Part of a small language model's weights.
Size: 2 heads of 64, MLP 512 tanh GELU.
Architecture: LayerNorm before each block, learned positions, biases, tied embeddings.
Training: a variant of SOAP for these matrices, 3757 steps.
Each number is 128 + 32 x the weight over its row's rms, rounded and kept within 0 to 255. Layers, rows and columns count from 0. Numbers have three digits each. The size before them is the row's rms in percent of the matrix's.

# layer 3 MLP up, 512x160, rms 0.235, rows 176-262, columns 0-79
086:103106116089156080094190190107179083123142150117141148131076164053119156076117111199133174164104149174110119166096166136135108145102115099184139161145112129149100044121118134073186093159133157187110121131139156127121157175096115116062125170
100:106075151091141125158106171169147139134200109096123155157089112107125096160098118150137128120072114101144122091134111097162109187089142107114152182118156167172112188086123166099104130173181119061024162129137072121155140130145070103102124095
095:114124123121167122113165134160121149136165157155179144093095176158122144193090115178071179123133122176129121121120073127125087116124084127118190147116129145154096111116132116153135102085142106112153124159131126112112130132081064076166137109
108:114171124139124122156105130148174132141104114111148077133166089164108133136200086147132136098154211105177075071116111101091133113150159181118174105141129125156157053121142134142110092074097062122122100126159174095151087081152186125146178152
094:075142078182116149232091052110111083103093121042140125095163156102141133109132132129134171165118170157172187114095101128124093098115088095139114153105120127157081125106140170140171107093131149161125154097125138105130090053145109120118168147
091:143095162149054158134151152118106140140124131118177099100121186170144069171113092124182150123107153139105138105136061133127156088155101116141173153149082166134151084082097149148071111120174156097169121179138222120107081144101111155194192167
091:134134114142175102051147209169126130102068087086139134147148115113135091121139154127079080134091113075114106155093138160111115114072177112073158056171145166126179105101162098127153119143111142153113087112115175085119130092127135090103125081
096:056168121120116165072093171121132136121097136089150138130144123138123181149138131113151056140124119150144167086141167147140226132165112153127185116134115105102145116082138118136159164114128051107084147068109130164162039189199057171115108181
102:079170125113183174104105097121096129113158153083151143119181085156152158151114136155150108167171155120166125102084130151094153118092188116122154171114153114061173113174108135130174123096135120137076098129107153099129097124145149140111127155
106:176105098098168119091161117078130143186094184098102097151136123117132099167144163139118140039108050113118076116152163091068051069122147112108117139120132111065117113150127137087107150120140141137153142175146176108095106147101169110107194097
103:130096127100152090113125130115168178124106123163118073178170157062135161130135135095084161111145171036098108080121125130133140158119229131147102150106147158097141090112129114108120055124135108091124054145132125149157119123130126058115125090
128:172121118125107122147118139160141164119105150138151143161112124122163029186145119109118077158109114224134094093153103172100111104153093115123066114151131117168078130109160089101135193103204130065170109109115102085083122121108104098122212139
106:116075136092125108108114129107108130084163162122103127107100168114172183147118125113106161099127117105120084135111192178184125096155086158110106113175166131124152182105086114100168128088093110140121128163141149175106127129130117139115139158
102:161108102122138185105146130089109113081140102058147159114129136154106134165152132142153110142136124112108138140136146113103102103171162138185158079123175136089163114145153050134137077111197189084155120151106189144088160093140178099115176120
093:193105116117131177109142062114137077155095080166082100114128119131087053147162166086123221133096132207144124087108171151118124132116135092163161134138097188162128187135129130098131100106145128139126121144088119139130152097136118140122123151
095:103125094115108116117111154159173088114133094103091142089109144149156121189068109166113211124125176149142182073129166139156128099147090102138112084151126056133088166161137131133173099135160189129186140084041160140120069123109143146163180153
114:136156145125129113152091116066170147150111147156126141133090076157148142126164184171129162058142140106125130075137196143145168152192119151185131080160136167109113124157140115123169196133099145057125133113090191074123091074125132156134182109
093:148096124172078102137143106148156133138053171129143132137140110164141116055095132156112160213145165115144114108115078084145149137106049096156118130157212125111150107133115100112170115158102163140081116121176108129175087110086118184120185126
097:133065046082133098130129125093099097152130137075087122163087183138093119146115158104079152099073160095115094151114097162077085135125108155171123151154114140202117139066120162081081140082120078101073098156138103064129154076100139075159160148
088:115122225101136165174114106114155123162139143082131135134136126112149024189126131125148155142138177174142117188170111177121141151149147099203109149165153134111113117110155166152118157074181142069145109121145155134091163101141139071200136108
090:155195127064162096079191129087150124104097102112110090072075153134093138116120159142085128107170089105195121159102101167100131173157135121170151187117117094164105132165127108040118171198108108109127146146126131151140115167136167118148129080
111:150098143125145167066092074182089141097102119124106149194138086120133185089113130085087126094150123101149204113112087154116170115171149142171080175096166156116139186099061119124201214155126111120117137172129094136195152133121110143068108143
094:089085077090080134133133167132112125114105129138173081098107146146131126110197156115127127119154126120160204187121140083165123081105156101084093135103115126190123134130122139110096111132140149093195138148100129154158087156116101071170161136
092:142126115146119101112110122174125212116139134076113090135131146166138097170152174146093178121156130154183150166088103162101166109093158132067163169086170150145118194186092144136134110147089060082157166163141124141194127153080089104134147089
088:143116141129158104120110106129144165111211146176147102191125134137127059107163153108157148131062188082137117103097147102080151122099118099144132105117111139162138151134139072106116075138176193093134113133152134075200105096121207125109132163
077:166123087144146178171094169102118089065150087131154155113149169167124215154154118084157192121160143154157137140149140118174101107183143095099143135129162134146149141120090129089160099104154117143089158156094152115131084101188189128125093162
084:165112172134113133066108168046165122150172147150066158122098129130102104128075158151117163107161126189133097125113253145043181103134140126123147125126143140128132158127173130107174100120166119127102103150065116182108113167152178147147153129
096:163094143106122088179142091101103117113169108134108100111168107103100142144125083078083141062141148106163112100102141091130062095120121206103139168200132166112152190071150117144107163174090116115044148140146155149143124132121116123156141119
077:170118137108148122107117112112138121155140119085070124150114194098163148127103110136108126151098132122137143106112096090175148147150134157171082120108124119137126141090089090091131186139094114181134087090088189123100161098168166169112156097
102:133132124104106141185123150126162101140082158174122148150112153151099173088076134098121082177138176152173063172154123138116137089145090068077174107116156129134179081134120206164121082086112120094172110125185110118185119122082148178170199136
086:154172094149109110193107173137056120115140058118183136105101086156146132135112115144125050140165154140075121140124178125128133112131121061096069141094140153148054143153149122156104104131113119119108096156106121112103164173065062138122148083
110:120134148076111157170081127124144100181084119131163199142108155122104094117096086181123130068166191161120179124134114139192150122110133132159206135201162196140113097141080154091161091100156106058092154143151144095103163133150079101141163108
112:135117177159063072112131115146127211121118115151127169105107108137137083141087130137168158118084152182130125119162100113193177130078174155118123096057209096146126095155133135104140141156091107095128155133166142078106130107108114123076097122
098:126098137120153110147121160160107085146087136130152137101168098106140170153161106109086064116155136147123110124121104163150160110199089228128118116146135148164118105126127101137123182162095134130052097108145071154202113166148112149102090129
102:134144118170109169095099083122187086079075173116184133110225097091111178126110103130101107099076093131108090137081093183154130099099150133143123138112143050125139132175108153138114084175094135125103084072102109165174090086112103201129155146
081:122137146146088155108099160141118103172122125114158063106125092150134193148158146195106137114152113127119069180081109143155101116082203125124094136161160175118120119112128134113118170099182128156177152147145157117143067117134158117135117142
101:128152161119084154089166125121170198117059154197099134117098161108108095153141114153100120180117115118118133121162116138130126159169120132157121100119089135216089113106125200134109177139144102110097151128066131149150133146156105085123122098
091:073137184116134125162112159177179152062098146117132100196155091094134080125194192122130153067127113135090117134092136116195134076109115109119132097138062086151118101134124137125068111165112075138124098118121118151080093134118140121146100121
094:101180159085137144082169154141128198127149093091089132176048187095148099093117124155112151108110132133132171129109152125135041186156118129117172160100218111112100158127095153114148144142106056049120129129136186129094140087072102191120092172
101:142164126070104146130162163096098152096086144076121157200134113062138117129101098189099137078151154193161140127167165154112116099158216157120090161182117097067110137130108115120131162088114076143165145178122186137133060108145196138140152170
121:117103124161089107206095061127139143119121139151141144095157102135098090172100146160114204063141124138179054097150154133156117101125160090096151067152142150218135150071156094194113144098097130169095136147187114166107160112159102119113130075
087:102069088133107145160114099031095153154160129134132124171184175134098126121073147094093140150194160123145083160147188117115172105109173132142113139091132161116117162149146133070159147103144065137141166070148199128174147109171134091099122113
098:142117115145158149096094107117170093155158163059097181153144119102110056101095193157159129101092065197143110123109059139101156163139135140089073160110134112103049095131118103083123106108121189150112104143083144121111104040093129081154173173
079:150070074150118147127119117188153130144097119120130094076111172117080196168072131166132150098135132118071105162143123158103144070084155113113131106168097127075105162113126089107173102090107109152125148115123118089149113181160173177170102123
101:099053127134157117173117071123142187079155149120108132132165151103125100118140166152131128100138194105208136129133156101121103159148164063104142129131122050100120133098147140108073115096094102221085155138132138170180092149192138154122149108
098:134138192127106127121084126093062111169098153129115112096150149095149130083109113152129170099142157083173092073052121105099156135181096159179140117151136050124122162080103110164080128155135117123129093108139148145092102083135122156089087172
084:105193076153142190106169151133124146129120093099121108117152071102083118157144137146101098158146168151144087120172126151191130108141148112129085135180124130166156146136113111162186116134146127060139099114105171119167181151192181109094120083
094:095088100129088198128126098122096115125114148158089132094093120129120109127126128146105135124193144137177085199133171126133145187076157126092130147146115079124121102168158150155085105088182072101163137103116120138140158068163155062123180146
085:126149132113114130073200075201144074140113107114168228134149150152122166087093141116148148112125167160140100101130129124118143082098093116099116091107120126119144099124131138164152190128120099093133117091106131120121172124104143107131120130
113:149125125089163176073146110078144119170065126116142124087100090103103140114117144124093090135127088168074085114123101153108077129135102149106071107146132072135133187152078128146164142085096147063142152133160167162125119167128167127125170080
088:156188119118152120144100159126161111160098167121102073067144132126130152107143109104155128113091120114130141104068122150140084090201095084109161184112043120154125157111122062119089141149123111106138115120134196138092175108214115181093122134
090:145147156108139129112139120124132143197126173138080119107099155093163133127160145135211164098091150167111138138119141202069102132108113181161101102149119115133138125230087103137158123123102081113156126127096220164096172086162184100119173124
104:091124162117140119129129122082107137152134131072137159086175150126144136123130135154184147163162130152092115094068133128126112133108150168171156147148152089097112163112130132149191101171109092105158080109161170210091146140139122131094152140
098:137140155129152097148084111125090172133102119067151072126173158116098099138134144152099160194163152116156156143057184143134099033111157064123144081188143084103100132175123099116096115094117157168127143111137158168092175088169127124056113130
091:112097074173096169089112137079122095112137118132146137140129102115104141082125138098118167151137079173129138103103103114073133163137125101180112148113121152097090125117085117110204138132181134157147098142167136102180140050137182045126160178
093:140136146135143100114194204148147114109058124137095098060115142121143140131190132119108103112087151085214107202119165192076145104153109173063142123164141161164103125080093127065109147122155103102105140075121093118170131179167128171111130132
088:076176092069153179151143078127163120126042132130076167079105146055091140092170142082127214100179088175154133102112123103158118144146094080151196136105152098174136138184145130119194175163136114133099137093117105118177136152183121075139179079
107:154110179105125191137172117131099139101060038147080143106102102091130138062161136154151104105137134141098114150121130109082158167117153054106178149146111133167151162135145146124105155123110126061129107086129149119159147103154164217094157147
097:190097109150155113081133138116091138063128153140117132101139099144089179146149081093134120123159146121138135116077132109089100134152107151128141159127129169065092133099045142122151105098104150181144109138168148131184079135221184167140141177
102:120154151106104126082152138161129188116153105108130136114132103093105160145143101139122166133208119096173160099137149135071111106086061103139169128116137131168110143148117153081089112127159117084050145127149107193139131163158133167136124113
092:119075118103103137137144104138111156111192088142154147099117123146147143150124096146155118098077145078158145139154087118126143113066117111092112154119114136107097125113111169105098111172125192091099153125140046186152154105141094134109094127
094:102113138052106095149191169107151134073142150099111149147131121124130122130086084186167154090096187098123141082143096130099100097142073157167085108145144170072123091104137090153154139150105115102098043143158177123105108107138137064124161143
096:103122174128093127074124169150095082117089125071142118161107155101122120107167154132073077114123168125193130114116169071100100141106147129148109143194139139152140135161085137073154171124137163085130162126117138099145083091103165146148158159
108:123127099116171161091146065033148117127087114065122112153122141131120114079126155126127192044113107121193104154100127172124130150091153132141153128125144105128112103112114058160098166126071107144176165102127164142137118148134071085110144161
100:141224117112072170174199083117186123105125181055177161112091110163142102141142119203127147158131085084199105162113158149143080093096086107099178084120163175188158144181167130136170120102141090142094157097134145110080131101156138108133093129
096:147094076103159194154108139120092145074143110170152100136245106165057137092127140118096057096146137099103172133143175141103115104128126124130102081131120138090133185142098040114175110090138162110166080115154136110198152154121145122083142159
094:136109106101156122154135110071157194147054124077133082147151119061097101113135140088146150083138126139147107181154113141116126113111107061146151085156125089137122128154114102118100108133126122106132133171175135129120101120117119129114106145
099:107125156150094176127171169109139119116127112140178157102095158047089117099111138160163132116152080174122084110102170164128119141122109104057123115108150092091096125143151144139095159156148138121176133116092129103093147107137123100074222095
092:113164109097141078117162175129172172092074103123146143143075098158151122103137148168154142101079056096176151096101095121123122132125174161163118061117117170120110051120185123192122100127061137050159088086128144130129110102156160118117142123
080:075042115129110166099181143165129200157084135159105127138141158132117128156165067119198103123205150148143109085123139093160166094108109170116114156174079129118122186125161116133039112174095100133172107155144151110108143143127102158135094112
141:092107087107127132023134139132087128156109158159083122139191136113120195133085141120114143112141146110122163097132134115105136186120181116173113161143137132141140141132081120072145128203139137110160145078143136201173093168123088108143078141
106:096107132117098072104100087145122147140116084121175139153030167115130057089090189132105109084120173136159135128157162153072086113113120162158195207112136176105105128137104189119108107126129098080088136133194156143175102135119168068128146112
093:149131094094138142115094108201171108151136171107107177131117123112142046045088080155122141170166109067110108136160109076047050142103124106125145051127140087128105157126130152080116113053168154080158111142117148117122123109113126117116084157
122:102135130146164115195113076098083101102144129054161101088158146198116082182155091168177132143141170144163134109099099139158130080092138113120133134096116074155155116123088124139109188157112106134051097152111119169091162114135091159070103151
088:126089119156110137119120111131192140172164047141157117092158085163095110101151166149136191172094128081139165088093075123159102090142125112107143137126116118179149078117112124141121070186158150043186110143107141130097186085089119114108149112
112:136051179173055171099133082113100106121134118144130063138089130067170114176159128145194104123145145101129141097160160190156149076121121128170135097095130164134125129107123168125119157147104167050102121127179158115158170117119136101156108189
110:053100123152107143126147054152126100101135139122127108119155127176082087097200057129160108077113136127094129113111142104074186100148129148180124074131114071096166205169140136191119086119134131130171086097184129122150132100160138133083119091
092:103195101079080154118151143148111062097108095111086072104199112129125179128124090166140123074123155108098108142188159140105094160183107151140063101150171140184122145106152066108103142157115136138180142155122174159170133123111134118131120111
099:067109116067141083077070123130159142149158114111136110178099029164100136228122129135150099132115073145107197142105148159098128099071170208152118133105148149130114131114111133125139180135121138160141007123131132101125152120167103130092139126
119:125094094062149111149132148104134087099112081139099123138125138138171107148157119144105118164095065142096112104128152110138135098155109171052093128076117118143167162121136146154138123112139099172160157093101100177161157128149151102119128050
107:185068152125122097122106139124139111147154158111166108106162142116101138141198143069141126113128160108177136114121116089134151158117139161090146130160028105140161128145154103164080032148103150157171187148131158149196165109148102120104144161
093:134100153101174117121124125128173144168078068131097125104079113184113130143140139110158093135083137122148113191163139061137116077168110152163102159083102117074124138111108149177142145113144137102172103111088135109148138150104051079121118135
087:091093078125110092151113141141174133120117142163140095098170175145123092128132168122145114074123157127134079152116154155120123146104074151146070079097139171126114161099132127068097133091139130119143110193149093146188128077161189143082165173
089:178140131121095113142173150091108137126102189133101116120148160072124095176166095111116100029093142215092115152174153130154167109090138158092111132150158139116094083145130064145142119131100107082141114146155170141096105123134125118108211142
085:098113066131138129115138103127175133136094189114109147151147178085124119191119148135059156112110129174167113144123178120071187103105164119148092129126123123191107149112101139117225109114129145112121151047056098180127136120131181116114187094
106:173139120150140140169105155172069110103122126143107116130147113089207199118173074114149135089175114152134099119115101151131149179172148129083046107161115206127161146166046180117100112141116090112149133139098150161117104142176081181170133114
104:112136174111067104155153123059058036079110153106163185164136113131102113153069151192080127126132077081121103154133052125170129150166129128123192099121096134147123140052091144186123172134145166090148107103150119154174140146140074119115166124
# layer 3 MLP down (transposed), 512x160, rms 0.203, rows 176-261, columns 0-79
083:183139150150079153115134140096217156091114170181161121096097193120176138134125126115089054150139138144114066119137141161166153131158129112103130121152090085128202151120071155090114116073184113113140099122184103127184142123174113150124130146
091:095111150107131136130165203141098140085171100092075150199129090120148124154087147149132145115154124119118070121115189106116087143067144122092178112115157129186092137053156129119144112116160116071114144091134084114145133140186140133174132149
109:132116068160103133082120177114215094083171180198184124186079116132091108102135131157067091150128068171138155141079149139125163166157148113088120139150095131138065169175077152120142190109131102140109098118144085160158169100116144119084160110
110:105138098106119099124086159123162080105079103085136109147136061148105084121152102150153053156166138136108156122106107121132147102110150135091060057100167173082119160139131156107054072141138156135142093123097129127103153132098099128136125077
100:102180081139090151168150114108083143101109123081086117090103137101121128141174113112127174111099120110183131134133098124096111100109054103154152075127070063128147080129129169070090075098125104142136085090119151136143118105170141135114136102
086:110122149051149076194155199119133127123161122076107158076182155155113112155081138065114097089104094114104058164129130132119161154163152066090169091138109132111084128142134120114167104138117140121183123132145142149065136133123149164187152138
099:139150135083156120171155137145188086176152156167121130121192162107114142139137112094094195124108121199090101178074172141139042152143113125135149141162112135163123129137164099140143082119127151153140135101109174089181129141126175078151168082
095:118146111077142137127129169144093118126085147090131099096070088141123156120169121141077084170124118183122164122072176142105114132190158112158152149145140119163102121085111144124144145131135115136174183120138117159154099101216122077103122152
099:175149126123105115148120128158094112204105127165109102126088110133184083174129127135171141116130133138160114155153096096121106163144129122141078148090102132165090106049157199163089191131123095112139089104139069201098166106149150132096142103
109:123098087131142100127096127157094116140120145154144057133135126116129104073159119145081164089191111176151132106176106110104110075095103135142143097126109134110090139184117157109078157125137148196118188094064143087109148080107125110133128111
110:103141101108118141166118177168158098133085147136156164137144187091170141064101117145089131134123111014103143078199128161169130096184114161171119097087118103119129123126119049139083036124157125083159125112159117123145115060066183089113064127
122:153105122151080096079155108099177174099135153156054078102148068140108140132129173115173122155150081155138122078120135174087142140181132076124050148076145103131149093137109138131156158195149139121062117084143109100125170122163191168147167152
110:159126143099131121108137087127165119099156146114161134146159176154175123124145149153154116119065164120163117168137147131126166119152103124099087117197159065138147170103070208132127114161117098126144124214096099156102150108122124109042137099
100:136112196079092186161126108077147163104092068084138188150086119100171191107157111118197164171088165122109132060149084139132127095125150197158142089113152138089157148164119114116126066113114136148189130116107151139139152111112105092118163066
089:107154145116166153152119091127141118104135169134171132076130104205111143128105197142160218153154146156119128077112156103152109138156203148128159095168120117060130141144143128156064148113162147106070093122112071152121139162161108154117109126
080:086131079098128193109108153163130087076141166143162089108082109120096121173146147121078107167067216144104209146127092112117137151101118145150152175125170123132116136125153106142137059104106127140140128071178102107084123118055137135062071069
109:107161136173159073180109137124120124142131133162157164098101083137132149146231158086114128142118168113122106157118160140181144131132102110166093102160124126151074090084175171137173113124102095082102134132111174146172108156092130139110112111
077:135105052142125139094200080098112125125104107053150140172110086139104135091113122122125125089103165133105103116102161079165098136114164120118149094118129162163128087186133139161123156143149146174150120174118158100135198143142208165116130123
095:122088120087099103146090084035137124149161057152162116177103063165099130127133112181073137103175109177157135142079113151134139075097065146150131161123119150121176138098190204150058136151147108164108116137126135106105117204098081123160104130
085:123088119050125136135139148122129113092198137110093114144118145176199091147158135156149170128097110103134046120109091169114106104137160134160193110100090117128094137133088165138127128087192146169123175139132153123120146095103143150111070191
100:165108106097189082084208130078131130104106068090093117142149155173111191106168127155100062146144154141156108120140185095131106125187151126087167093089141102138094137179184075128109187167090076067119149084092125144159149124176148154157137149
113:116129150157115151149128149078142088145147135174136132143106110089102115151097108137138111125130041180116154183186125089155141129078078094127104084189126128110127098115142113119119088148121142118127115148105158081124127118094121127080162080
092:166151082120139167126098114131140121041178143136152139112131140134142188080094131157081169139087118132109178095146098137144180091108084117104098110128144079042160149144168145120086166145135110157111165162192125122090115140140168145080095077
100:090090121204092062083121164118116127070146141099089142069136138128109096148161092111159146083148118119084058136105143188118169144066146115091196086122143070151120158148099109181108179118130050129137164093087141141146081147104143163120116137
089:085092137150102086183109134123099137173155143118103150123139099155171051109146145072140138181113127098173092141118152112128073126090086119130115139090102151127145119123140121072120126126124089161187087158124146029131089057151126120098148100
071:075140099137127150214100166129119078100116116210104109104115174150110166142147109100167124129125141165121129126096128135137147132108131122089163134142134117146070126101076137056164099089107083124130105146035138179112084107159190088114109100
089:116167113127174055182139165161113175077125076161118159113185140137147102131141155113093077127123111104101182097155165102147082087171098146156130098111167092074141068117088113170066092136116149151109130085154079138178125119122116090125086153
104:169150128112111130125110093115131085092140165112158067106139107143060145121115116127156152120095147089105076065098103096112094149113089168095073166138088231112183157076143141093127153136150128156079134140160116118111118155104153106183163144
063:139137111104158160189167137073176178134046125114119100129116158144108183155166119155159138128146095129091148109133087118117143169107138126145135144153153102124108170112062091116102136122089074068154168182171108106114134113127143166078109161
088:101125142142178055110051110123139177136128120131101140162133165089124153169114128168149077162176079124040169119129129182192105131145148163096091146149081137167126166161154098157082170150125136159171144082091112184076138145123085120119105112
085:109097121112120205110121120104162156109129165142106186149082167067132112129104189159085133071133102152165148045164104124135127139121169050135213160136139078131099120147125098146172083105167117123138132140116135128133131116145112118171148126
113:122140155095083184184129117139085101142112083201158141137107055174090151130131127158129153117159108153071136095111103147127152161102121147106147137128185175110048127150136098156178066104158128110138159119112084083119145176080135078093167128
122:120134144097195111112083135080179145169023139122123130123120144158130121146119168187109062136074144142123084185141105114091113097118095157136166089128135133130190136150142103138101100084114109142110097183114127145169167161194143141062153118
101:095136110174059131183124132084179177061078121107111145106146143169115101110099145093157125090109100042113065097165189121110149105119170153134154096079125145127110167163118072157091058120200119109108145156171139128158139153156113085157126106
099:153155127216111105120083103172162145131113136147176121077118101184098087145139098159151134108082060085065130165172115175103183115062108178113098081141148071102103174138047166150100140153133096086145101084111148143168102186095120123098200136
080:104176148131128169127154118120167179140145188128119172159125157124080153132140122192107187131102167148184107059091094166113055140158156168162138194105112162087149127143130092089128167089198134100131129090114208123166122130114101091151091141
102:147135149177109141109037114194121036142128150137130146129186139118153126103135138105144118136154121111038115125130132113103099105123078124068085110137109148072162195089130165154125162120127100171141115125127142092123147118101089125124090131
078:109105127078064160090091080101123100062077131094130076133114120103113109092124134152111128084144167088155119172147123174107108094128125140135157100116107143118164104049086168187142100131131147175086135075088128140158089087137193148086091104
097:128104172102101101120084115153062089075087132122118123117110106166147153143149091101118135108157125116089122145097148142068112105163061096133105102122149164120166163168094097104082091132118168208136158123096156042100128119127120103096150121
108:101141161097172102140156124078117149117079146135106135124187134086176147138069161147110119122144197131120066130147117120099089094168062092065074061115111079127113187104119143149125078128151143157200105145142084110095055140134155154154168144
135:119126136092093076085137151138140078181137100144125132155074116144170218075129155097117085136143100145088105176082129097082116091111124166125088073099109154116126140141137096110141110142115159093173106089093129072187123170143177112115145173
087:090099108132087119140140149139123155142132054089122118135101148097103099106132194115049140132155142134119151072118154110121163116185137127078107195097099184118161099112069108084152137142113078128126180110128120158126114117191066112114091136
095:115133142180075136175172131108142138149140135096146141153134149074164135127188124123071121088125111168133150079172136150119090094079146164154088128167114114106138149139180149120129138169107188098180090195149101151144143092169089178093074203
070:143106101150163140077107107176182150103101066122192139070095086158154152168142081172117147112122146081088046159083122098126123092066122108138157069165124107108126140127141100112096136121077158137078116118162117105098159142089138170139141110
103:134117069150150053098126085151194152136094167119118049149090166064065139161109107145110162118105136164180071129095114122120109111118161147115143151164170089199150126118107156115137134078084079171091067155180142120111119146124211139199148111
090:136107248216112175063104142155167157106141171149151101089140149127132122062126105089087131101094082077119113114074127099174113103191082176127108173089176093167165175112127135124140117182158114144170104124160088171156157100131163147125137180
073:121131067122085214130103087156103141098147106086140066155118169124093190098182091125090106138094167160152123086142178075201120099153171146123077126147123164161153157179112127145120136114150079126151075082175153139148145122151154126120132094
090:112092184101100088140105115155084146141184159159100141122188106132115175110127104150124075137146127107114110195149117161133185175071119077130152068140158138111097095112133126147116157153126103094172111134124154122156113177122146079029163199
080:121156115129128137141126175076097156146207111105113126136126160123105155065176136175120108109160152077081199096162160085140102145104160139155152098094113170117122115156151120103126108130160140117152085107128183170097148104112120141130076082
113:191106096136154168129112108105104134186095150100137121110090095120124156131138098165077123141166090095067109136088152131159101080080030135091136120146135136107121094130116153196134147140130155140040161123141161138147157179187136175114135081
092:157155097151144083152160208139058159126094108117131110141121157139124103096095149096096078166130144156118117163128140175125069160120124104171151138147159157074083135065060084122143108164084144147157056113158152127160111122136150050110168168
091:136071083098121174139129148168192154107096119081116092089104090106114151130087096167143140127140134105085149122136156080148078116154155152169088117082155171147162177129117158085093144131123106149089129125158150125129153139132063094105105108
106:148146190137096161095096152097130160076099067114140130096170167139139099159113095165177095157129107133089149080124083135096105153164056107180161148154140127162127138121077145089166130117163123115144090126077181137180089111098099171166149017
095:138118143142085065066075129115120146089144101146133112091168085109118103124140155089101132146144077120198131126128144126140071090128143156129146123130146094137114137130101106087131114102148121051107077107170127110098100167141066080114154120
082:115157122163102152138166077150093058140125136089145090143160166073156133108098124082090135149107131086145093091106186147170082144147137107111138127107177151090140137117150132166116110093148044141110190174164148107146106110137153162105135148
098:136091146149080136095138175106131138164181130104152154112141113166153165156118117143176186101162136127188179106152144106086152175168112162067157111158141139148091161153115097088086197106114149158145124104177116182164109122117110076142165078
081:145106082123146184156134133109139092094062107102081144081115138081098153182167054151140124161103114159159155229103109110121124091155181140146200114115142121136124093189115119107130164184089144115139186115088123226094100120189085111104115118
109:109154167130150160122118139186132091136122067113126128086122100061164110114189105099122112163109111159128122212151191102092158133157144111089149126126115136144144123104103114148136145118179131150149079104116177112165128083156169164080177156
110:177143122189140168097097170121142150111149107129112129098135128141129101127139191131192131143113075100080158119092158189147124198100087136160108188165161171100185130129071142144108166114071141146144121114146099098136061145139140185101169147
105:119152127138179139100169178129165093104122112127148145092206126126129157149100113079181160180179154140116134116156142107111103096127142157128157084131115064152133196096132127125082137122165137124079128165138157122098134187130145172158170153
087:160118133066107176120123134105136153135151164059117173115174142104085093130140153127081146095137145118160140108124170098103144179151134106143096109097175123150144187144098109141134161213197108129152095123148183153113128139134118142065189145
087:198145057087093147149107106210097151106166151114131113101139136137200117200114110133090157126171125139161135151156135187172140158098119116181131123114114183094118142142121122094087033137109105097082199149112157141145095151115151082122103125
097:156163172208149163118119112140134133121140123195143112133104123168153118152118129140088098128161139164129163187085123088068114143130073102179140165133132167123083172177140135104098141079118147150135124098120160102177123098091123084145086157
102:139115105118176129157118106186132206056128130202138097103180115131095106106173146097136091142140111136134120120167179109181179156136143131117065164117166087176120094061119178126151153154133127095113156104100145060155145125146101082158098129
097:119138103099151120131118120118129104141113055109132113111119134131136157096096144172091091131188109080119131131095116205143069103147141097129094179115124141067201124075130047121113076144043116093139087113045109091183101185112131158115153090
097:106174117065156090098091081133164122127095191125197127126065167148087159134143200093067128139120110136172107135145124133132135075158098145093155138101159171160140149096126084139117112161119160104095144135133133136083151097075150084101119118
098:126120166101202114108153154120108097146090142120141080142083061133093122125158114098135155085127089134116114143159114163103126164122136102136131119118073117120079139191173153101057123193084120134051158125154106127099088142097148120117108179
111:076110156152135130158142158146152115141106107121144153151150173108155165163115166163175102088062111127136133149145178128206129102077091163085079140120104107121053151166156123161100123119136125171149138090082163154119138119129129209158181105
093:081136076148102076105116163090131095132165171126129094171152125161161115134158113069131100128154160139129155128095175095062130164112094147133103076075164110164110103108118164109159074104126073160085181129088128132134127143110107139193174095
077:181136097160108163141182097127193159136167116163114162145149107211141186130175120101183122137116147127091103083145110121173219072124086177154172096187125118115122139134135098152112089150134143076130128115151127138125128109105092129109093139
124:095084125132167147114158136077111132090063125137120193122181104132111139070120177111086083107164141171096201083112179107105165198168135084117144193139125078133102141119075104118126158185131103157116160113109117150179147166168136131134154128
110:103121065120132130109120134201147123178170109149148178119140115120196094124153177109116171152106152067142127094124130156075145149132074152156105141099109181123137173147155152127126072138129090121144132091164174121116161124145101091155107057
089:132100097196145142132093091150163128089091161086144155094112112094172106123123105129104169151199115126083101085124139123105120123145079138150134088157140086122080128165129152082089133148117116117094109165127116100087128142086129126078048160
125:119144160156153120129089118145066149113143123107124143134096139156152126083128117097134081120190117087120121151142113114198104087128099089169099066138131067130119195137141128136157087143117136182114131155149190128114180092145161111122150140
088:111121115161177082142115182115095101172197136159121136123127141141071111141147124151142056106151153125095186116162145138063135138129078146124103113102131127120113163143160159111130091104112163114148149120196094115134098119072197190144157110
103:083069185150139177130072125116107143134075120091121116106116187137128161179078115128158103118125121118076076123134129149134141136117106124159143098096175125105104109119118121153116182189091141135130085063109089115139150148137153110183073215
125:148111150216136122108113130164136128105145125077156099111123137137110173145067142140165084086158192090102101177177105099130151145110173157152075130089120096095112135142177083155164134129125124050120135050164104102114148108113131104115133194
090:145092109132108166110140102138113058087108118126083171104161101154170162116162069131185196087201165066066151107119127108113097125134102105130139176092133139200115106113120062098094094157117166061129148109110130132136073126186121077112146132
087:126082110153112175118100063146178167128079140167121086110117098155175135130112143057088156105154171169191150150129114143089090117147118116143165096154116106114152108088122163107187131102083116117086115151132076091119107141127148127143200105
102:123138194157123115075092139140135110111197065171093119153147136162188133131096103146122168187108116120084142134072150129148124152105159132115150184053137138166164082107148111093145138106121145182136124140163121064133156117105149135128099154
099:109096116121093144107075150137101121142129138122144111120189177053107175078100165122114205057058124150144105147173115071211166134158123130157109176169075094187127179142145124100098113154074114115094215125131126141125112143098149116114104103
090:147100093172160147119089210150102130109114106122102148183111138068095092078161148089154101120106153093131148128144176124057188176061124114062090123095119140110122130169095139074144123069156105076116104165088145094145113110125161150116171156
091:131092122140120126116084092172133109113144154163114087159084150125063157098090095102088130102106144115136099127162111073145114217131106073146105097090122162156113152124209165112116073134108109133115084160124098162108157160139184149170138138
084:084157091127195140148134102167207094109111103172115120109143086110137140147155130144092180076118164173093161115154110143138097173153096166180181169108129102114138136104133179098110181188117094130094135119119115129085157112144136088117098084
090:144142146155174104072072142164115107116140096113117107153164091106113146138169109162128108138142122146104128151144055117124122160091143164160132136138114135141127072179135143097137137088135146164104130127092144052118071091058123194105098159
101:145179121123157171171141179154067112127071120108143133110164147131125102207148125126170132092157115131022111120100122168153145138170098159113174131148067137104114081127118089067134153115173125106141134141113154124123060149143116120097092108